Each number is 500 + 50 x the weight over its row's rms, rounded and kept within 0 to 999. Layers, rows and columns count from 0. Numbers have three digits each. The size before them is the row's rms in percent of the matrix's.

# down: layer 6 MLP down (transposed), 320x128, rms 0.115, rows 220-254, columns 0-127
# gate: layer 6 MLP gate, 320x128, rms 0.0862, rows 221-255, columns 0-127
# up: layer 6 MLP up, 320x128, rms 0.0874, rows 221-255, columns 0-127
down220 104:530466482510524428557521480539547580446510445501578479413507528508489454420509479539472527493458376539448481474565554510508464514476459533478534555599525456576462521536523541561498527564450521479464488567431564505378526496474545510436473383505476454540487489504562468578464505592495533508503639478454442494364475458499484456472437499636459501501523544536505451357430531558518475528528
gate221 105:472500568416493528478422474419464532461482473592487487481445576544478574622518484526488541522460496510492501470505442564519545487509553562532519505482537420568425505522437577614464559464484527413457518571378533431607498579518528504471408528420500532392408480432463448505471462516557531557499544493512525593558460539521511479499531577520467415500485500506449484556580536596553499544479
up221 098:485518482598536588504518394457601555500530575461502483538567490527544463489531466563566574552520458552426472538495490501439553504498561528489431477504487471544500395540536561531540622514561453464541473401501663523505523464438474509437488468418466525516422542483525463478527443583550516502532505560515466528529540423500539433473394543430509497488564531498478607432538473522479433590508
down221 102:503447492472453407551603521462491554452557493531512425490511420475426494500435477480488525518560418475466513535546499509600540564571545458463504550435467531585474479486607552500503559508512468541426493557484555485498568512493429520453461474464495480526449497508487540547494437534495465550495629480443450539482647513502532506404412525521420493518439452587611472439531421599482504409555
gate222 103:492462514536558462469522462502373511565510550438453408453473455525533535443450480491560505564567491540521558551555461410402551527515563572435457549546470415565443578555463521511472529476602458573460441358546496579512473534490471500467546515530506439411457582504573500475543458521474446496433485529503469438534611513477471556585604510472500520560481491513550461539521507529441564433497
up222 103:514512561486542577528477579447618500551548484442534474568510449429422530504493583572475411437458541538422382483486540495606538481511477430431531558492571528447403506563525512371475523503490571477488540499509441473448483542559439519492481528436477576523448468421381537533465498494481512496541507484539555511468578531417524494470469560446569566525510431547455539408563543476538479479470
down222 101:422452561509511554527451499530474443489512530594342506589509547444479473499471476414546608514576472551493505475410439480486550509600483517524515485530528577483554434469469506613540465477532438460571519445621400484543501496499566622493476428475519496482518510463426525467517536488583440501551603414506508517560486523541425506461514493496402450571438569505517549503509492494467534503502
gate223 100:535578560536462548471426495543483545557508508550500553504464465355495544484453475476568458440513527475567499382524458559537501494505535597425490473371531614533452522541530479501402515509543565539561498464561582523559530485488515498429517460435539471486404533500485443475478571372426455549529555461469517413552494452533539540468546498494509568569481448471494491593502531592551466529451
up223 097:517457396512421467468395490573489517458490595564509436531556484527464508527450461393540593508485461326577428560502434479489460431475453450514499572479577485526458509504523513537481525523447527426482455435441531562502552504555548564418556533556478514568514534468528431541511530518522458496412515471482520532465510351405548500543579493547504555502446517515537469505449448428522468552481
down223 093:450613579473489585468444435489528430568443464451506473512572548484516413489530505549528540485443503546462552585504419541508511531510545485586492445440427538538450489486517628534428510522378558562464488419528652400540485508375477431496459570499571527472547512458546582447468502563485436488527489452501502494539477470516533463408459543481418458493522477459491507559501514468524528510530
gate224 101:539497539495373491459448568459528505513489523420510468473490466515528435556511486568517447474471453530520497429552503521519513481438494595527459546469505442502502463471449399532374554586555481547453492465568532601523491525575438493428486561479519481436398557454481557514620516402546507537498512527472491398510495528544501485519562490443584435506523542501527403460558571450495665495528
up224 097:525500601432533493524541500552534539510461538517471507452510439478490531565479602504526576548594534476559547477463432468535548474542533459451470442506393596490478489436525607563469468549503543514480443525520463482461478431444473579458517557494524503489518545650628455522480507578490461539497534532498409462479540522539463469514482489546410456533437513447468509549494390567590405401435
down224 095:511520543387571421445386435459526583473462492497463422489470522505564508420440477516533570498475473494569556467476493555607405591405445578482571457411496434611466474489516493530451521513397423438617560503426514484531613421444468488569528538506487538484530549460501568505499553480456514490520534422457479582455539472516505512498496555441458514493464522484488570535487502491467463512514
gate225 094:414467579540544493602540405532588546509508495569533453485498475399506448528487513545452508551382516545537498508530481493476479573560482532471573530522494530502552437512457445524464505529570431570513493401533489501518416462523526549496489579426522566512544417504492541529489427532390513534544522488433490439497508540542515530451574446412422417470432513532495565379563590524456519559407
up225 094:505436486583482563536536407446517479484505486497541476540571475431472484472541529560517594597470582487529518598380498493462487482566502575522517483471536498480482560494470573410534585625557550473463519441515456411544486407548512481505554573473547528414573495599520465579456472537557532502501444606437575564495476498575586445538576517479432534475528442527477463544486486462476478523487
down225 098:596538519461495494425452598480397513531565496452398549436449497566497588506467509422565416497535552583449531474586565500529550504451574473481438476481528532526477511462510453521480439456476491519523446545491497483513539617484479430522465471582457499574469573533532517453525550410489459515453560498566468511506505443427525352471428511579548535449558519510487445599399481449487469472550
gate226 104:501531475551589597499410556509440456487447465522499538479440496412442434446505559558526524540463477480560484536546476430422503449522439494488526536491529448521463494474495530493371486511604553583443457562549484535513501453470502492581543487515504592548641519536522581440483541484493505523505560482547586345330516448568432597489525490501488498456552538506517519489509487500503510501535
up226 099:505496547551532535425463457563555493492453460484503482409447476482563516509514500517453538466411521465501528511475500405518387510461550537499515486510508449479354438402495548455439601513515538503327471496499519518532518543437538456517517575466565565428552506489498452536446505467545533574449556572533448394425515530523462624546544509455493458425425545500454467453543518588535467540529
down226 100:541555537542538525478455452416442459496481501476496474479473453551513485489475610562496478508370462480510495558545449493426504453506487445523442488539405471444484499520480501467476404492493586546494561553484474429482361537490519574565530550582463464524588487432455554474530506578489429548542386450432522541444501493509414454543415547554428470570548574396493529548488542511611461513497
gate227 107:476543548516521498462539496511466563505455545409372545565395524501537533591490409532467555577603531567505395464565518496449515472571452452564425526578495586532499556536488480499543435488554503491391481551547534531464469528497635582512525560527504502488501544555393499497467508527495505412490561550522475484450492621477435548530418474548552479498503477455505477564510450539444516455552
up227 097:458535441524533484606474523556558474542492510500541497541425555495455564479409531507604524505554526509537560543577475441501493363560545467552458468500403560443483421459424483486529440530523516457497513419521488498510493466512571496527469520442445534544647489419454444526497562417522447442456489530455578491493500561433444499567497461484401479474485440425574452526547546525432454587579
down227 098:386552399526553488486527392608413498489581560560630460611500530556460458478494431406499538583573495557512526512443454537571559477506498461464534420564483514458531504471509557487578528496495529573501501429472531433575490507386427489482499494491471484524464471480488555530382465501579562463488474540478448472490442552528507496524513518461494476473571451514486575495527563436565470442569
gate228 101:534402385465474475452463468533419493568527499540459436604486374488469534564490547486491600465536535446585519504521531582535518454384418532500528546436485438520459509523452427536491497497495452567570533508562439451529490553498462549499539534548472463502407532459515475441549527574498542518491500494551561595643494485446559508436537508523536562546545477488544490580544514463525521380455
up228 100:420534482502543559470452517509483521541482511474491533459540509479511503447583499431440465532601381431538535483490529426455528521489495534442467475617627552450414455498501578412431566451524548494507457475418469499499458474469522494466551528479588458440508631550471471460511422585477518516531469411573467430495547547511377546548439546473491536593497537507484538487513532392469492543552
down228 097:507482439524466341480522398478534582435434533534507551534539442448478560490545535566586489493467539555559605473528474610562504452511591480486530555494487495469582412522520417508484427520529444486572469502530557493544572489551466470534523477525426518575499541488482475500513477524504475564478606453557480551473580463448607521445546494533529477575455580528536470577502421604488540452474
gate229 104:506495438627484489485554484458483608468482474511529557585533502389494478433506528480460510504444571576545533536436523493534404573542558624492443451468518511610541480510466453536502513538526471485458356548481581522600502431482551576418470450477556465472480557523501446559492421491559529435495555480481495451541513508503505476545541505464466468492389590463472556561538439542535590509487
up229 095:508466416540555497424461551402472551540618517546472456485516522520470448439546494476394488503530467465456511495543523453485609536471456521513500537586455449482488454450504485419541587464493449462489498452441524516387486505551495495547524550599522457512471548493526541491535525548506468420546413500451521544544377434504441491517440596571482512521592542338536570596516492440474492466524
down229 097:557434593506499509518503562516559366474414553485560472522493454507425494463522568545523494613471497473559481542487539473420438522448452586472512528462535472453463513470483456493509534529451531553371432558484632534531525458445485542552499420364471546476439494496511581497449506426541501490532558481470561505542505556540572434493548485575476435502354483520484521496496486438450494421452
gate230 106:487451387561494587399470534577617550519466481523490435601488465569474421524539531507521530527497412530484531519402558525561537489565364552494527491475471574577518431417472475586424553434541515512451566493527540546535590401571481436471517513522547427499541577513502497563495440546506512463526486482552551571478522492494511457509563562501491524519498454523513549478433527500543500377514
up230 100:503509474481505486525472445502430445507518505476526477468506463475489565516513579440439539466575565459534550368575510418501542535496424450431484513461462528540481533605525521557524507552449463483498514584388482419503496435486507475597623416541511497545465412525477433502481547482406463504465531537507454533468494557506521476421517392488597417503510579503592433520601446462511468394523
down230 100:477522462493516539481504394539490484523525367501533517501476439464584428462457551546533491478456474531558562439535426496459476516467466564520525447418437533489562493605481595438461523558506500467487556474530514554493471561543486557561439424499507474530443476581467537578555510567569586418523511537403416507413526465496609505413575516478563461487427560529483392567538503494549567492462
gate231 097:485570465458568568491543525522531547596552503589412513503383538505548600585539477568490397598513453562513506490516426495496459503510426435502569407420467520488553591461509477461451452407491463574495486522582415548508533552513483488494471520555503493410476551481482537381483545534588462446503474525590516449551516585545479520503455484451493455508564448510558532539568539559557502497511
up231 110:508529437466482534441451496441417494579537496678542533543504530550627544496470413551549391479428450467470541460458416516524483452473452463487513477447501533462540543426556528544555486479471403536529582551534484568451561499455505487576540500512450462521556442476516497386545515519558442497465497525505436510502474505426481502410394451564533534455522469542528512516378474517460583455501
down231 103:497488457505355501532505429451451454524483588542466491537502570445479435469529496489439527505382592436467490422434428523526551492521569488448547596486570455375500519501424424480464499529546463506503546596458482542554528504542473481537547499461487539497505542557545528499495475560397503478479415505474441478703486493434473533560492503511522500600503537524483441544445520552460494550525
gate232 100:512616495504523540524483467525532572564455532447459564444513475470491546535533529532461468517547509586509517462549521491499520528503419489504567480445557598514523495632437479474502581482569532513546346456462431567481489478439478454566494442532486585503492528498458569427561460515489464452536525490517497413401588504607610509551555422481590576530582466513426512479428508508464510446476
up232 097:465504457529499513401439541477413520456541514495416480544537549527414534521567495476548495511451627538480515566443468532524467432495521493481483554548400493562541438535490594550553434535403532482504511483473535502561506452441527546514461556514508422427424443506595486532545372460451521621530560549483476492503513578419381529483484564417530457514484504394463506524563493461525572497527
down232 100:459567532529523472541498479473594650537415510482464532471515549506425428511489553477528515485551518571523456431492423381505432459501418483496539501454543525598538455528519513471522428517484571477557434501549537516473572470450404568502637484523502431514509488438473468439487371509480454430523513472514499505481580546593533447499491371447543472468498443557415520469449563483519481475535
gate233 100:534568533509477495542517503508588691502499469499489496483389512523474559448513479518530423546579542539382491500552544584431515595513562462491426570524493480513453550526527515505427551456517505554488551478569463540492544541575438541424523423524485578424494466391409515501442626503449550565463498508514480528527499545507500553507530452493510548602524548390558486498530477543487501538467
up233 097:487542528616500553539465571562498462492493570469536485582512499510468478532480530435524464465540495484495500461561495523532487426612358454536604487477359497498505468503560575471512503485582534470564496518548470445512489534561558537541474584515490578625541515547434531493529494505497450511623550614497571499505467443482444522497441544506542418478442519428387469577531544568503501477489
down233 096:466465538500569452454520488485548651584441529565492491403456523521425472423494529515483453517505488621451493524501506574461466469507534461444607492451501533537453488499498529513378523401489525557460471459520475502488459495467470590402558465499409440570497392457537527515458501491577559495454517465509475448557560456458493472454531501573481451516574437519622513489492390605473521482473
gate234 101:432584467538555549466435524603480519515461460516491592537463588471612559571577554528556510481495506566459532488570507544513428556481495542463447382571535445607415540480544503459478489400437529554391464500450464535493562484471508499506490581455509506472509500467509580462565425539471449493517534464578544509511447537435491509422467521439514396496546422550456541499546458508473489405562
up234 107:539432424484394520476480506433511521533591480570492546502474409509499594380465463494438418607596424472488553435534472500533485432461501441448582582439547530469537459487520612507561520439488376516428493538488456414468425498505476481487601445517545457567493582535466467552539494453528494471535509559542539592426528544552478495531500501479450504472542498506526478548431514446494556558524
down234 104:505461487514507506564482448519554484535546503464479496517491533482488530465494551435529513646504432511499545493474407442580496507529542407447640523473477633535496513435531505514605460459519528583575546418516419454511542637466573429455570521589522464551439483435454518560514485498526455461448552512458546451471548388554519475538534415474532520565531485475478445530462488482568421515494
gate235 107:495603556557524572582469467497575513515456530457444553434463478425510485423527535549526466397524538458469541583471400491535479422490420452462516480419460471497542491459425550512420388519525554429453547537544492607543491485534492480479473588509463439488516580576523519449538472418496428477469621554414530453404540451488561548487533498542486460477488491543535495490501461526445534443398
up235 109:563409576489488523516562554520503514561515470459443417472549560454501449512460540493518545485528505451518468660460467502422477536496554447507496482577519493523501397470401636458581457497500516520505524471476443538560498451518438527463475487486550491315577422469474614457445488518447462470494494456536461474509522511477496487408539506398452448559419469552513518485553497476498503581432
down235 103:462475441517504535530512450485493361591522474500519459484498460501462559569558408490491430509556475499497575448427475518498471488519465569542621543456497425531511437498552464511437517521518532515555554553523514526536490543512539492512462490397473527541493528469492477503484339614452476539534512538518438630512479444492519525553531450537553630483450394416527552492536581604509448443533
gate236 099:482509555565515577535557573587484498494364508500459569475357473430486591555488508513571563477529528544572553490481462449508468458476537497469521497462567530559486444424443520443489488455526528565576460598443479523502457511485597467532501541567497528515416633476456545519444529472462475457464518533554514463514532472447516631580525558553552455496479538506628476440575501485510505471455
up236 119:550422547481558517553580483457457451427433550513545550503421509461523530503508460477495489459481441493644494448458493487550456474532474447416461611580514520498459404391466463556574534416512467546535543556484565500492562500412533513559503483566501535511437489572548466575456435501493510573455483523464539500584505587436491539535475568594525528517439466503576611473567547578521447506530
down236 110:518485418523542528502486446495408370495497531471527468516576440491581402522526479561429483539526501521515505520563505550414523480491486456487538529513503440508514497494489516504456449490480467525435566473481529517469542411485441507522532426499520553469581407556534445515498415533451522552565478439528507523786464543566471431452519525492520569434444485549438555521493498489543484525525
gate237 097:496551520484540522483515441550477463447469465571466406467459454439464542515450373472515562502581538438541540529495439459502512485485496424588509480527453492513502583519456424471400485417619527421492516503580462492521481531555551523522507388560497481504594524517418391499509518546505524514396503525533456544440538425567458477470608464494538454464586437475526511452483436412454399511473
up237 095:535460580463468465500556622451494565503465534527503435494482500360541538479500534482420426441456521504522456490457483567505508475485428496447509611551530542542555460454540514541425637475519457599474458448530568490531438495497513468572558502528452471521506398434577508518456475539341527457466529483415424559538508455471499558503489471400586588513531501544548494554528527539511525502502
down237 095:442559529527543553497420403505398468449501412532507451370438536609520583494473505486505505507617476436477615579541459508535476520534584569590475454411445456573466538445517515431464514486543558518504451519405498465495500571460521509507467495517537498510471524525435400475583506505492431504499450528552531540516457486438448487431466528525465421520424436465531606504441483478495494554434
gate238 093:515541512475579557361501522532573576486503524455521471540457582532452545598463488519501594469500524532530527408460528491584523447455473459626542544504493479458442508547446517411462483366558572527464495549521499408544503485473554484433519529464570522418563501460480538488562562500563438500606521443577417538480514525470480547477516569524488444567544541517517454476593472463563559438459
up238 106:514509568494541529605478511542509504468492499447443485480510378529460468405520559447496457531577438515486593437423529484530521594512488485479510490547487569501541540484434546476530520509547445539512473422576410611574510588496473511445513443535481525487460378515513554526432521569442540474508521627443482488476580528458537509532495483439569474420439559513427532503533489556456512473340
down238 104:452468453455551510488542456485472538506519560502457492444453533564523493422547468576486462527534412484465524564390504411447460546436460471490592486510546475629498449463524521439518447536534508529505423367559519434489509532573478562418438471455550525568472451473379523546470536442528515409543536509474507479537495427475524456480479597519491417441448490617486593453556472530493450463422
gate239 097:513515535477461425557494471469468536635432583528512538537477450455489469550522607536521530493454495463565516577601468448491386531498436544615560566431519524543456467542508448504449516513502602550520463523536417584531487498477518494420431532553509554452533507427388492539562472416553502467467490532567518519541490521515525514415500475447419559524504575597565474484486468606520471501433
up239 100:519483456471447527484484531461509480447541445492475481415515491456464588507492476523533538507517460528471439428447672494562454489530513380497501515490483580498466542563442416417490476498481549458518586467417483534460681505523526427516474407527463448490438558538529481472575565523491532496535541536578545473545587514554520459480518449547474569527510426529385475591452543508553551441474
down239 097:516482525448506586468525489486536472466551515438448489374416464443528522486473499553451418496477497455464565381454426644550508433465587463424514543501466398476569522402513526535463428532532515422528519491554534473448548503472543569603520517509460482400523585524473533474440584509486483506521472502551465513536552499465526531534521533517550491510491577436465446440456519372567460515410
gate240 100:433518457461577519452511545539504535581546493489521433584473457496475517523483550521441580483487595474602513493512494410522461448439507514440594452490545489522427516572385522501466463465505506557461487522484449443561560427462521500455490477616460489494460412497538493533533545586548463476557517539585596514508600558509481445546644535572522503549471494529517570446511528480539486355460
up240 108:424463472472415480527492336500533540533465587534535503539546421541530470504541421509443504496495642505582557566531528545435539416457486439488496521552618490467504473532487487497477400471437505534399453446517517437487479467494484445559529424521504550524530465597557564510522409491598551564553509511519532504444471485584368496506500501580466490544527488472500476494454528418437512476522
down240 106:520509538484504524520545363461567486567541546518471475481564508463486505544536504457540440467540496535556452492585476533518459490488543469599519469511497465416585453555534533419402487485423409492461492437487519547417521431548497426478489461411486485412518537499458480497450389548521543577538375512460426432587484493451505475492460402407503523518513452539484514448500357493471509435580
gate241 095:528491500494416558601514598548544517549457471547467513458510462525466634483543551519511533511409550573475571500436534523536495418489563533519506538536493541503532555367509498498504501517554572579533577530501412522525520508362478410592487499496421568490472507488529582507508524444468428468460585526513490497521561551480432534464484398487511559559541456562449552578475432438440453558529
up241 093:453504530527497469536431486589501486510504510489481465448489535524468424493488487401531478413507515465481503490504474394474538453391547583578592582462432464474545476448434508450502379488507489471409501527467503415572446475532503468482511527522483507536513456500582578542496496542419473543490560603480509466464389491585510560602503496559465485599486603404521453601492489476482507550400
down241 092:558467446431569559535505437529580490513466543486526512535466432502627534590419494604480458474460495500503562449536458514523480519516434435484427512465550580501447625527506529514472578568471382460582521488567500451483521471415508500474478590478542497453457616546480368416480452436527532518465495529517504507594569567576459527507468483441441459509477512566453500480479489516551463444554
gate242 105:496514428511530550461478498517519550445490554426493451576536515417389546487428499546576440475450449514528544493445430467443486525469520532458527440469575556577428544516531494601507475411526522537529554543523499495610452401499506457454589539510554533526437529458506441373575548561452418541495584573486586458504522491450543540529585566519480516460509512503499391532472456497584552434498
up242 097:406507460422497525541505505509536525419588475483559481532471534474474620408487511518505452523547469520442539561420487419556533521515528508416486493557478552506403534560496527524547456490415513468435591568476439603451479483566495418503543537550505475532425510493518500399542500579498494588478492588460560427508400559421514541465497531509469576483517597533496534520390485421479418551489
down242 099:493462525488477508481434534505520466440543436504517425470391499583538498497566487478488501450576464546570519425535557565590489464567490539472376514511391524473515430551531538503611537597490451455432564432445482508489428554544443570508388495449490505475482461499514383482464432446549571470516541497528489435492490535534518473388572437514507517442449445497526560500557578389494533473498
gate243 103:500453567494521422507382521489515576566466465437447468638542509484542468542512427540578455546483465506456570441528458504498431527496473557513604511523473475602599483491483470547394536526479495540438439444501522573487467553472482424508465567449455511442623533479494597476484495583508556504498521529526520410449548542519500424498561485417527533511437351532538524537515512571484482538479
up243 112:453481522488438429507521468498543522506493522543504501529462589532421515553439537459491486460561557578515413550456468543447500454563506545555540487595526452488459534522494527510594527376514553590533485561479511451588561435483432535442566501450527540530503515593544481554459533503521460388533559562425514619535492465496474595526459457529557489458593516493497523519435497538592636509590
down243 099:355546561521502592491569504471558453488495545520523490489447588513476512579514572567496543521548552589606478550511492485427521472529474499461468431493544502364550574516592512455541514392505513534535477525522604451577486580518458482365585467491533541571524483489476515528618510473532460533538542507490561517493482558474512540592507454472541476557581508576538514471432543477535514515551
gate244 095:438456510573503525486482635508455566474514470503449591426476562478492572469492446447521456557512449567505460480484461590453566554450583476362508530571523457536430394454453445510402533445466449489430473500488447587504533579514460470447524520513622510460468505416432593564540613548497491560540495488489492530467517535451497560522552544560537533550502445461464549525527525464544536479467
up244 097:467521560419528549510516438543514470495470475470543479520486509465605537586555597507448575469486520430559586502562500520542483508514416479559531601439430484489611592578470551467455484488550499511532479505533492470502371382496461495502491556565470533571463481559561484515546390566445540441508464534511479433539439462540570494460613483450474502482484525488606444453487585465470464545442
down244 097:526517508553552476515477547485528616404491534538440502446506456421520452458508527527564536486486383492562495509475482529530544581521521460439597473511415511595497470448461484584486504520456540483564580471469487469560510567555469474448466515495577536475520408453521602521432536418568519591453729447440502511463482532534511536507419530562443545543479450513483515491481459478499519513531
gate245 106:505614516485543483484487504585451557457469551496410636515479551541549492445512492470359487547411412516572484517534559557520630521530474486519456399479535483529557573444452505582521427528399481519465430426515385519584500509420533472456456442527494509415527448474555513561446484539511530525542560503489512543508440530493540549515486542470489474552475623516484535479486463464469505526559
up245 099:592565421468526474502566488509476564447537623479507549468533451500482497481491542532464485400471464609485592458488508562471448524480513562582558421524510501452459506436485435412516493504489478575603418531456460478473561481530453419420544459463526528456557519539530462561386421545402478527507496579519539580463522456560492514614460503585486537453563478570525457502424514474543485441501
down245 096:559524570495460410442549433539464427508500527383445513553491506641519466448493450423507518520463500484473513483528427536470473566485507467420535482481451515587580579475541470518495503598422565485453491535473561445521420588469483595445518493587546490583558495481491385517465517514529491476487512489539503461526402575466536458424429594526390514438500607552481494476501505475504488562520
gate246 093:431520447465563497448485468546563452464458549495478569464479428534523498567488549506544462518545556571551450545518423523450609445500510586474565482398445516575547454467474466497419459430504592486505596441582544456513554423466472442494469466529494395500483514530494541556509525478560462492482477494412468498566463547557534451570540474503549479600521477599460394567527562405527548417537
up246 092:444559413451429517470531469518444484495539439449451513504500470521531548637496499596496597522438537555491477423438430631456543504510613442565454454492512585501423527470491416514472516502458470483413566455478414495499536467474519496552473463468486554449472577497474561498416471467430366537455473506548550463622472487541458570477498510542456504496424504491503546459496495484428593493518
down246 093:551373548531432573434474515430463536588500531559431391515508503476450459463473476535523556511568616435458555531523494475510472619533481494561572524575510470474551461469455515533451454416452444502501553557541504620406515543458496578461507434516513510432586464484560491559451567470595494496508463526543505486570490440459518406507469523468511520416556412476465516418545490548510461479475
gate247 099:467504556482557493566521538551493542549476539525528526447496442538513493631506444582533472536493514567496502443504446557394466436435482420535500468555533482547474476493496508475527432540454514440485490386574460493529432580447526470435422523522507566451402606515448547462565486542468592417543577604436545465462444447378506507430547548461450512488484504492512545538442540508568525498400
up247 102:447581564499562533410475608484431496500547495538455467437548459485492492447479439477558449506553497473444539499419571507430585616400495538479539583494480520464504514549495551590467463466623511440472454386453477491518508466489462490554527457583444471513426495487547535574513540479487439405435497460407506431513453427486467431572413483573489591564577484504510500507528500504531470503550
down247 100:479541542446558491538474511441519552520506519516568508502507411390461518532496465479523466486570475508428480492542584375554528573533482451434464559475543594501428487526420506530439540453548512515505416548487561526558511475521429358546505513567375493527533415451533483482455496484606374493449542466527516414568518508508548498463488510526463410545469510426426477428520492448549413519466
gate248 103:485519419460600590517559564484488612567654559569488464593433532533574522516512514472458483462432490447557526546449484507474559553516507449506437550541363524539559435582478418496467522532463497473483654531513592389474458433498525440439479521497537464457535475528538455473475495470579540463447496515551543498483520444512521519512477585484457474476545408526551506479557514477511488481504
up248 101:506518494546582443425527494455363478494477509459618508485534411626645477407423520516482536438447538463451429432509541489468557503474530530482513455526496510477526495433376507412522461509482519438457532527510465472517559551469501517479530504543578457396529529525542522474539473517455468422438540516496384600512436486564553533429499580540414551526507561525476525515432501493445498494499
down248 102:434441475540463439486582519492481640475519381526526507462456533457451465496511558547533557515478510479611459549467493510507424435508519546495584532544478531414511378450516483518497539572479494445498469533398550554481487513467464513610583457605530535469547535484538541571449549442575504516441516411507482626490570437517502499466407482512484405525542547480544435558511546440474482485536
gate249 099:568546446444515557501497499549558526456504506495521568610496526515456495522535581569544520526517413494479584484471472492495486550430497504425502472435550469490468460536494457503518458417438481515454503353471460460474594374428465485457518512485570518489418574441534466482476416559486523441587495524575460589470521421566548447603580481516433518625539447469462469432519497521521451518427
up249 093:520493532481524442507503583458534555599513398465462504489542433470471510517498579481480534456464517541559522396538485402516555542494411526545512628500391539475538573494474517460480553461468442428440548648536549490494530522567456458528463456543565519463503493477557556445516512541518589521509495413433541436437506586535560550483438684516477473498486486427489535525465491492460500508499
down249 097:493547478477421556509605522491528540543539543476344569495461607496597458558548470491484552482457556480494392452493539612458497462610495526555508391472460472491493484478509502421491488461553540530531599517551464475499494476523512541537594472466520464519589518579468481515527452551389466456527487517532412554534500549418563545479511459552471419589525465533444489603548520544503484535510
gate250 107:490469445497616481574471543497492484655470513555512510479509453513443513456495410539531482529593572489493476495543575447476492484598473510465576628556574548535448489499506487528490542457504466565582470559562470603590429430524537497493528509479580526484582509571493578412553535564475485452556536550559439495445582505505469468509486431412564448478584458589487525485511485492542473529536
up250 103:521542413454565509519506527545570542505609581503504469541592457508418457446508449513513583524371438445580483529553574541531479535500513468511522527460590526475521528432568412503445442518513518561503518565487486495473508406421506461455501487471546538452514563444466493462418436481507378517516459554398575373588479449505539486435559448461496522511495487454527465543522488426498434439433
down250 102:551474571566618543551511510420525476524431534580540530476526515496538387469444430521526555531506610484513547522578506497594530432478530565563457582497514508455513441496470490503617476506459466502481400452499481428521482519434532535460462464548537506481541442462541502459561545417431514449586440426510550457447535481542572518536527541509515455555408456502544546573605518496622574507496
gate251 109:433499439564563515428519555558456543508531446526413534547496510439474478480441516525538443443493537489456582525540535567414402350500505587510492532557441492557483505462472451448377478473534552478498493506558492535563579584594499623536512472524402513480513592456452540506487500498483499503510590447417485553457517560588471550458532487518532537535502531473446427547590488517504590452482
up251 104:524439493627519453500579520355499503467486489476461555560512488463567493557440448583440460492467596515483449545455538535462432506551593550479566491530497570490458474516539495487462441522495551505552495488651544545579538470502420591513451480479485451425478576504442476482506525335528517545489525492524480482490478473510509389492557469503524523509531507461539415485439578517455610523565
down251 100:489557599472491532557475402506527457488480511537485546523482495577490501631516521471476480570514517479475425513432488443447465536458474474506465594456592472441501465506432546474514439581495388524490501545461442533438382555546482403504526510563451481420499458532479491516469469526601490473426445589492522495626507430348541463538537557462508532538513508553552531551524538421516452566459
gate252 099:526526490462646575488546519502412514589501482436425517588481507562484364519548541530570428523525540544441590494503438495468552435478506552505609489545507416483474491521432464482583498581522444571542449541553461513516599459561453451517476447546527490462536505576552566479433489584522540513491500455491427571537483499569538531458458467457590441534451530493477516438527493481409434471449
up252 094:477547556454498550508491520523493501575430542433503515497445497515523537441533433487484517505550442491454584522496311581537392532507488506500561513459483506511429565530550420516446511540475486492493544473466560592506586458520615510519498573475491433413534532512508468435538433438514617491522466438561573486510490509516505537515491581450492471524606575471482437446425403508462555482390
down252 094:440500437529532492408442504457477545527470397465565482546480494509563475371498463497548519448491553478443574495529383527516463449460508544581539541548448524513520506504428467460456472568472449507493457509492430523549451508475512423505498490612444531548583498540620473523514474574480504487463571511476514481504498501433542428446499522493526516430492472471505541534605513413302559420422
gate253 102:471520498482515547498562414537407529491519596403470488448475466438473521530508543492529538547539499482518502529502368470536514519536509447472546527457441485627465549536428514460469505551555483569564560457558469368527412541496517510384461523579503453548483530527491517501558576629532528532444469588488535463538565435531579495484542479551477567516498552515637506575494539464491579497449
up253 108:506481463513615586491471463550557548522545487534492440494431362514589518523488504419487515443511435495543376542538544464457554435532444585518492562638430556504557466488399533496579511484533512435504494506525444503461487465502436488510589536521477542512538526585512524480529536558465518408468464428575546572490539524487535473566498543372464505506553484467477479436489498450427483390461
down253 107:519561533536528426455506413489413427414488516521548542567501432466481510500513526452539535579465541606488488452514495518458468453472621551543372510520533488562509441504503514487562513412540488590542566517525505474510398535465529497511505519494532471515454528500492571488476526502504533527514477645590509499540504434591548491596476494487589548534491527540536479470442392542560592629424
gate254 100:538480434439514515549510555554451530496462569505448467495504533387475475485491494529457476475467488514551536449533537480353474530523491526461552499561549470583471593434474483502496469398591588552552421494523465593615528500525556524565505488553510427540478640443457492504534480567502393454556575500540502508530568496497507522531619424521458446541452499452492567546439522529574534439459
up254 106:508499521564494521505496530412654550539499447486538550524489511544468577582489527553540514556637527556504472494512494431532497447451510524482525534511512545441478469480442505439413607402453418497490543512496474522409518510454452511474548499365556617446497488516386600535551526457527541573476491557547595476458582507537438503484482469442552558457541430523465460509539553494495569472498
down254 107:506527488510569550517466549539491625512421531644448473469433476457494491478506593466533473506572397461503486426461504467543531492381491539460613526455475454569441495403542540451520514526519579477498574489582473523501530559371385577519559496455483502428507547427455563482498421521458401499437517502498511451595623466477484487526496451497519469516527475488510504519461503509507505551459
gate255 108:427539473560498505478585486534474558564465519533482471522476581522479542560582430526509405570449490516542519485433563446472355497490522454531539448489469546588532541533465430437570499523488608547527500526523504551593526500449516504512550515486531579404421502502488503540499486370495467526435630521486577441468495553480446476433573502598588476576417497574509456441508503476512513454484
up255 108:477552494574490539527555457520490499487566512437496511588468465448516578544459451503480444474434518488569464515471558563587432482459485442564503507449487537495464441416509413512578535516432451436529567535563521521547456468458496501634513593484420530419526515457537384573364402411501575496522546540463514461505523435448475518494454492514516488552476608466557457393486519510536503478567